Each number is 200 + 20 x the weight over its row's rms, rounded and kept within 0 to 999. Layers, rows and columns count from 0. The size before them is the row's rms in percent of the matrix's.

# layer 13 MLP down (transposed), 1536x192, rms 0.18, rows 505-513, columns 0-191
094,215,175,231,209,199,207,231,179,208,210,168,203,203,173,189,185,193,158,222,182,212,203,199,217,188,212,208,204,233,214,184,217,209,208,167,176,196,213,163,191,199,200,178,196,210,199,225,221,217,198,200,174,189,223,211,231,230,233,202,219,223,172,226,222,208,188,209,174,220,203,215,187,196,185,180,202,188,208,228,177,202,199,218,176,181,183,181,195,204,184,191,165,220,187,143,227,200,255,215,213,195,211,176,171,216,225,225,201,202,178,219,220,221,187,225,170,206,211,178,199,188,233,217,234,211,226,248,212,178,244,202,207,191,228,229,181,210,187,182,191,198,201,206,225,192,171,185,183,177,189,197,213,183,220,163,223,218,211,167,225,201,189,218,188,229,200,198,226,232,198,188,174,214,204,219,214,175,217,209,198,168,190,175,207,211,216,244,169,199,176,202,179
104,174,205,156,200,171,214,171,182,186,215,200,174,195,208,192,211,197,235,210,174,200,207,209,228,173,198,206,203,214,198,141,201,248,216,195,186,194,221,191,197,190,187,188,190,187,190,199,222,228,218,207,211,207,177,176,202,207,188,197,206,199,215,194,182,207,240,186,188,173,197,204,198,177,201,206,192,214,174,177,177,210,210,199,202,203,199,203,189,211,168,243,220,184,167,166,187,190,209,171,180,218,190,190,198,201,156,172,193,219,198,199,210,218,227,197,189,166,202,173,231,218,171,207,209,224,180,161,189,239,228,228,200,160,217,178,188,203,224,222,195,208,187,229,196,205,232,217,232,200,186,173,210,215,220,231,188,214,211,200,206,183,185,191,213,190,218,237,180,201,197,181,200,213,194,182,179,177,174,225,175,185,212,223,226,127,201,210,190,229,211,201,150
114,209,186,200,235,192,217,200,225,216,209,184,225,222,196,224,187,191,181,171,171,184,183,183,169,182,203,200,216,175,195,202,220,184,210,105,202,171,169,207,183,188,211,201,226,189,201,208,239,192,183,193,216,189,179,200,193,177,193,199,201,197,170,211,202,212,183,226,187,181,188,190,213,214,204,227,187,198,201,227,198,201,192,188,193,210,205,186,220,199,225,128,218,217,174,182,238,212,227,202,164,192,183,169,169,194,212,180,208,226,201,174,171,195,204,225,242,187,189,194,187,228,196,202,212,191,208,216,169,210,188,166,208,203,221,182,185,219,210,213,202,227,212,205,231,204,244,216,191,173,211,233,199,202,215,196,227,200,216,193,221,190,224,185,190,231,218,204,182,212,180,213,220,228,204,211,218,229,173,176,202,231,201,194,221,201,206,178,183,213,186,154,186
109,229,208,186,246,199,191,201,195,205,229,226,188,227,210,212,213,217,185,209,219,185,199,242,215,201,220,185,221,176,208,195,189,207,212,159,186,194,198,201,179,209,208,177,228,235,158,183,190,196,197,234,208,214,177,231,214,177,202,189,228,221,202,225,190,201,178,209,175,211,163,169,196,207,208,183,144,207,204,198,199,223,201,183,197,219,173,219,207,207,203,180,172,226,167,182,202,207,171,176,214,162,197,179,253,200,173,209,182,216,244,195,227,180,203,191,209,176,209,185,203,225,204,200,213,204,196,191,237,231,223,177,213,207,211,230,196,182,181,201,166,201,187,214,184,171,240,193,172,227,221,193,211,233,188,258,194,198,225,170,221,175,207,185,189,193,201,216,166,214,226,172,195,199,204,201,216,191,192,196,209,228,207,216,233,206,204,178,216,216,205,207,183
103,186,180,206,191,191,216,223,205,176,210,212,249,206,190,198,224,230,194,189,207,173,219,206,138,198,210,193,208,197,169,220,167,169,205,194,154,189,222,198,167,181,232,196,224,197,245,219,226,231,182,185,175,191,180,182,180,245,182,210,190,202,225,215,188,202,182,188,239,184,178,201,232,179,211,196,222,206,193,195,214,207,214,191,181,207,189,216,158,193,230,165,208,213,247,205,213,196,225,177,176,192,217,183,199,194,209,194,205,225,202,193,209,249,222,161,209,180,226,207,190,206,202,200,181,233,185,182,190,191,190,213,209,218,183,201,198,204,215,188,200,189,202,205,208,212,215,214,230,212,202,146,199,160,195,219,183,221,210,174,206,188,195,217,234,225,203,250,209,236,207,191,187,201,189,201,198,205,157,215,223,213,184,208,185,199,219,210,213,211,200,200,239
097,189,202,183,204,208,203,191,225,199,198,178,197,201,203,175,224,230,215,203,170,202,191,173,184,192,175,167,183,181,183,168,144,227,193,182,206,193,180,213,188,181,184,212,187,228,210,203,204,190,179,182,208,218,147,202,224,168,193,186,204,221,186,210,227,178,233,195,201,177,175,198,212,193,198,213,203,164,211,152,181,194,207,199,186,171,216,169,199,205,219,192,184,172,247,222,199,222,188,193,226,218,180,209,169,224,245,210,155,182,213,185,219,211,221,211,205,204,201,192,194,206,197,182,164,211,217,180,174,237,211,202,210,177,180,205,197,196,185,199,195,184,204,217,174,197,177,194,215,258,199,196,203,222,162,205,201,204,185,194,188,187,157,194,201,211,200,177,183,172,160,164,157,210,178,208,206,190,209,221,191,190,227,189,256,218,201,212,171,193,199,216,187
102,184,166,200,190,213,194,209,183,229,193,186,221,227,205,217,207,163,222,194,208,179,208,183,193,196,184,202,204,178,192,178,232,224,187,244,194,193,187,227,237,215,202,189,237,194,182,229,184,208,191,197,214,189,161,198,214,185,212,199,203,202,205,215,218,230,176,168,214,194,194,173,195,227,222,214,216,166,217,201,257,171,215,187,189,210,201,187,222,158,201,175,187,204,176,233,197,238,213,178,209,219,211,193,196,227,182,191,217,202,175,170,225,217,209,207,168,219,185,193,209,196,149,174,188,223,193,196,183,176,220,201,233,236,192,207,192,177,192,160,222,217,203,175,226,198,243,200,237,195,206,201,208,209,183,196,187,202,203,180,202,207,204,163,216,197,189,219,208,177,228,172,198,197,206,185,202,200,202,165,176,257,186,175,218,214,186,203,216,158,208,186,166
102,218,191,179,170,197,192,166,197,186,195,211,218,220,188,185,182,164,202,227,202,181,157,163,186,207,161,193,175,231,205,192,213,223,224,210,210,195,174,203,182,191,222,212,210,211,182,174,165,203,180,220,228,183,207,200,234,183,211,219,181,234,198,201,170,187,220,200,203,167,219,212,156,203,190,208,238,161,190,181,170,198,187,152,250,185,190,215,186,218,196,218,209,193,204,193,214,189,234,200,215,193,183,173,226,168,173,211,201,200,175,227,177,204,186,185,231,212,172,198,229,191,185,193,190,165,171,179,218,220,160,177,221,217,217,183,201,177,213,163,205,193,174,163,203,213,226,178,215,240,229,234,193,210,190,192,219,189,201,194,216,187,216,190,202,175,203,203,174,202,235,211,199,214,185,206,186,208,216,186,189,240,186,205,196,187,204,198,196,210,202,227,181
103,212,190,175,200,192,187,187,197,160,200,190,186,200,184,194,194,235,187,203,212,230,201,197,213,177,267,221,208,181,203,190,199,199,218,211,196,224,184,178,202,166,213,208,179,172,213,193,213,226,206,179,226,186,225,228,173,196,207,185,194,189,209,172,186,198,213,237,194,189,193,196,177,224,211,204,177,193,158,190,192,193,256,201,198,157,219,178,204,178,182,193,165,251,181,190,171,194,193,181,198,194,229,193,223,182,204,169,179,190,194,181,163,186,187,187,190,190,223,190,195,205,192,194,182,202,181,196,219,177,168,202,217,188,176,206,233,198,194,159,180,205,202,171,196,201,214,166,172,211,205,152,204,241,226,195,215,172,183,191,194,205,199,188,194,200,211,148,227,172,191,239,201,217,176,181,215,225,181,197,187,232,212,235,204,217,237,213,207,205,217,198,219
# layer 13 MLP up, 1536x192, rms 0.178, rows 506-513, columns 0-191
102,178,206,227,179,194,189,214,198,190,162,190,187,185,148,179,211,171,232,184,195,185,172,192,207,264,189,209,188,198,216,141,182,222,206,209,195,170,189,188,146,186,194,216,189,194,206,192,208,180,210,192,207,183,198,192,225,201,203,201,169,201,198,188,260,205,202,191,211,203,204,211,207,224,187,198,181,231,184,201,176,190,205,215,179,196,163,209,185,212,209,206,206,185,243,210,210,222,226,207,201,208,223,216,220,204,197,206,202,182,207,171,224,197,221,231,181,195,177,207,193,165,246,213,206,207,187,213,178,176,225,217,226,189,210,211,189,187,212,196,234,182,163,178,198,192,179,179,148,191,195,169,228,220,186,201,204,200,195,222,183,181,210,216,223,194,202,221,195,205,201,242,229,182,209,207,221,200,226,194,206,240,163,201,199,218,212,234,234,218,218,226,201
099,192,208,257,187,209,197,197,210,188,152,219,217,174,217,177,208,202,191,225,203,194,227,207,180,235,217,160,185,194,204,208,204,182,195,190,208,168,172,190,178,196,173,156,152,212,156,193,214,183,173,216,202,197,217,198,201,230,228,224,202,139,205,175,212,183,199,195,186,201,176,188,203,197,173,204,197,196,192,192,164,202,195,186,225,195,200,172,165,233,200,217,226,249,208,209,202,228,199,222,183,185,196,209,177,197,183,204,207,205,206,210,209,183,186,193,226,202,200,224,222,236,205,221,238,170,173,197,188,182,199,208,173,185,177,206,226,186,173,204,231,218,208,201,219,205,203,180,211,226,180,186,206,171,187,194,189,182,224,187,198,208,209,205,178,150,221,220,189,181,216,190,178,198,179,240,165,197,201,224,210,198,184,238,213,206,186,213,178,201,220,232,217
104,185,185,241,174,175,213,241,184,192,198,157,214,215,213,195,215,178,210,187,197,211,210,168,230,193,175,199,192,241,216,207,210,199,203,218,212,222,229,167,185,189,212,209,205,216,209,191,238,223,209,212,218,171,191,225,207,195,168,211,215,171,233,202,217,200,232,178,247,192,213,199,192,195,206,167,176,234,207,192,195,164,207,184,202,211,208,218,168,207,200,217,220,180,170,216,163,184,215,215,240,187,223,200,220,202,176,202,213,209,200,222,211,200,191,220,197,226,162,196,175,214,196,211,178,259,201,193,193,192,187,196,221,193,172,184,209,213,175,207,196,234,193,149,215,248,181,197,209,208,212,219,205,175,194,201,183,227,174,194,213,200,201,202,183,219,197,188,217,181,186,211,186,206,181,203,198,185,220,198,198,215,187,207,233,250,170,169,213,212,169,241,185
099,268,189,210,191,189,214,214,219,195,212,184,214,220,204,195,226,203,211,215,177,214,179,225,217,171,208,197,207,224,195,214,202,212,194,189,180,187,199,194,210,204,184,219,166,194,209,149,193,204,171,213,208,205,189,169,196,210,209,176,177,212,193,223,202,207,153,202,206,196,241,198,212,170,204,221,228,224,206,220,235,184,194,212,183,259,219,188,176,213,193,195,218,191,225,185,213,172,174,198,178,174,240,167,157,195,201,192,192,213,223,217,180,256,236,182,214,200,207,194,206,208,200,218,219,192,218,209,173,192,199,197,210,190,201,179,171,236,207,182,217,201,213,185,203,208,209,171,243,198,204,207,179,178,215,215,189,188,202,196,230,185,187,201,227,209,209,242,218,167,202,176,197,177,144,188,211,193,194,162,180,167,179,229,202,220,199,213,210,179,216,205,194
100,179,238,218,197,231,212,215,180,194,203,223,177,204,192,211,173,205,232,202,204,216,178,186,225,183,164,212,208,181,206,160,238,204,206,209,201,194,205,211,208,173,211,224,202,197,213,208,204,195,231,222,201,202,225,175,219,202,216,230,183,163,191,200,219,167,167,200,203,222,224,212,212,197,198,231,194,189,186,225,219,218,164,184,163,175,227,172,201,172,139,236,225,210,183,197,223,210,204,205,196,206,185,192,177,216,180,203,200,212,182,171,190,184,194,231,197,212,183,228,210,210,218,190,189,203,219,216,187,201,200,200,201,200,216,236,197,234,158,248,202,204,218,197,213,216,191,214,178,184,191,189,199,191,199,202,222,162,187,180,188,240,224,192,191,194,198,203,242,224,231,212,221,187,227,223,239,199,214,196,203,232,185,190,173,185,216,256,182,227,223,187,216
100,216,219,201,200,196,191,182,223,184,204,182,237,221,203,200,232,178,197,188,160,203,176,230,192,199,175,231,217,204,195,202,220,176,232,178,197,183,226,225,229,209,217,178,203,215,213,195,199,237,202,190,252,205,210,203,202,182,197,195,173,206,203,164,210,206,198,193,178,246,184,184,194,186,214,217,173,225,197,188,203,207,210,183,205,198,185,199,182,193,232,242,169,228,243,181,180,179,194,206,199,189,179,218,184,213,184,233,245,226,215,163,195,204,183,215,203,238,215,209,227,201,225,209,178,159,194,205,191,230,186,152,178,185,195,178,189,184,181,174,183,190,202,162,197,184,190,208,200,209,215,191,213,207,223,187,199,168,203,161,214,194,179,176,244,239,231,180,199,183,194,199,206,176,198,180,200,215,213,184,171,188,190,184,232,201,195,196,211,159,168,182,202
097,180,188,198,236,166,188,196,224,218,201,198,202,182,215,176,183,222,183,185,201,198,196,220,175,185,157,242,184,214,205,188,211,206,166,226,235,243,229,208,196,196,188,219,220,194,189,208,213,202,204,176,185,242,223,210,219,201,206,206,213,203,187,194,197,228,212,175,236,205,219,219,212,169,209,196,229,196,201,163,226,198,232,205,174,206,153,201,161,186,212,217,206,181,181,197,228,180,180,182,181,194,183,187,189,203,184,222,221,221,186,188,180,213,194,240,221,218,188,222,201,222,168,218,161,165,238,208,171,169,197,204,186,218,150,207,177,196,212,222,186,219,200,203,191,202,199,175,186,182,193,207,170,198,175,199,168,184,209,215,173,193,188,208,237,224,181,217,195,223,203,224,206,168,187,183,212,227,221,206,208,181,208,162,212,161,188,214,225,218,184,221,192
102,207,228,182,189,225,210,233,202,180,212,145,199,173,208,223,189,216,234,173,168,177,170,182,210,217,182,187,232,165,188,229,179,184,212,212,182,204,226,215,166,190,174,155,222,196,193,217,195,202,190,204,209,191,252,161,209,173,176,181,227,203,210,229,227,191,239,182,222,199,169,200,200,184,194,195,247,185,219,187,204,180,184,213,215,182,208,195,208,185,159,189,185,206,221,214,202,197,191,218,212,217,181,226,186,212,206,246,188,185,197,230,155,217,240,165,204,212,206,211,175,172,194,191,171,210,210,193,190,188,192,228,207,213,221,162,207,171,193,183,237,208,198,202,216,207,201,219,216,198,198,206,204,201,210,205,194,182,177,203,176,204,173,211,203,194,199,176,179,196,182,225,212,212,198,157,218,192,207,201,228,206,195,186,199,189,205,246,215,220,168,200,184